Part of a small language model's weights: 4 heads of 96.
Each number is 128 + 32 x the weight over the matrix's rms, rounded and kept within 0 to 255. Layers, rows and columns count from 0. Numbers have three digits each.

# layer 3 attention query, 384x384, rms 0.0824, rows 368-383, columns 192-287
096091136111117127080144122120208120157095142132102112059121155120122148109094133138084121105122145092115196152182155087125117049131050144166141124147168190123132183171087124150123131106116176144111161144104145108138128092125120109132103099108132162088153143081168083196145181100173094141
138123097138064174134168073163129143092143123165105158106095154163121116186116101136152100118123086123149063106123136158166160140150078155158118127138150158171156165160132154156116144100122094106127122116111134102089123102168103154163118087129176082116158112146123122155191048136129109078
123158165062133179072136088155163126218106174084150124115144161177108114117132126180076212106144203112125104119112081140109164100061120154120086137141144147124135135112037115106154087171203116156108086147133089140118141124162184167123148151089149134131140103152170104172149108115126108111
133074143098131098092103130133102113171144146107115103235101110123175099163122157152112183128128105124075129131154139102083059140142107105111113139190126117157114090105133128148110192200097124097146100139138125141152115127138099135129152109100170130090155179135142141146144114137139088122
164163098104118099101150098172099140143149115067133115105126157137103147117094104105197116119141125119122149107114170133086152117133149144087127104180143143123156143102139092041116109154152139096096198155150143109158165165124142097125134099129097151131155124086117102163163075116131143118
136103169096185165165116156097108204099119108129123137176118176132118138090183090116113095124048121133120083135099165145085142127154134111125112133101137155141168147119113107102111165161075091122195073107099132139097130190155190149054097119108119142097154157142157160099139073071108142114
138117125112143142151100130139176127132182111081151135160106111117150104087129138100146080117099031135119132092114168113118151140142159167128120169119132095104091175118102108143127113111116109164073204136131112136152141105151126091149138121069148120169119135104121065105127147143128117107
158097165172099093087119114073096155109104136161168124068165117065164144125115094138148156136127157155138130136109150105151100154107121106152107128084116114134140160109140091144120145158026112118133178107153143178173121099146110067111113170096149128084105097114086147109158126133140085127
128116132125149140120137139138138106094093148141107085088113142145154137083159137146068154181094134124132142142151115088170183126161163173042075119083122127080132125045125078097175065152147123128078121132161152126125144120128162140099065103102161150151169083152101132107115114153135113141
141117093062172137116132082136109098096101150158147136113141117091106116114163170056128107116090122133086110162103129080163172161125137124102132159135151135130124098091136119104147100141139141061145097122093117161098136107134148148202151141145113125105102122101152109114127122036145151160
127140096201152153148115136127139184114099145097118166131061102056145131127100105144134105141136162122094255085143054153136137091129079134111132147170097126208167095156171137070074141137116139098108136067088072092156080095116148133119144169100148095170154172128139136192107144146134076095
089176126097126170155132127145145208135204123140117110174170010093172125073139101153098096150128163091135129137089109130129160065132152116096116118153177147180120142172173157120096094126128184188105153173096159112114100193107092158107116143166126148098118165161161129124137102126147129077
119116100152164161138103158140168137166158126093146142176147094083191164125121131078118005102139109166096232117083152120130134114140037175192138091077091108134128133133176151067167132168153127111173156131157122118114165112119134137165148122156109108123146134120136128153110153123114130128
131182150145095126123190161142063149159121097181183142101165075108162097137170141202071109101148087124127105158120179115064138060134170092142126105122162090131138058096179134143139123054191131065157174128112141123107178106166137133146146152120141161168125151126149088113145122196163159170
128163156156095158147091119135137136149099168094152144132046108081133139125077164138135108150104129138164130149148142148084092139136101146136124129102126120149160116099146071163156098091188109147107146114179170102149141135122128144168083151073115127122159168090165131085154108126131145148
155123114080119129123130167123169130119141162086091151124160086148147095147117142096125137166132097120107126179107161082148113080103098119110113133128109132113123100116135174130183095159103095151107139138139178115100158126094074088099154139134131101145099134132132115160105086175155128187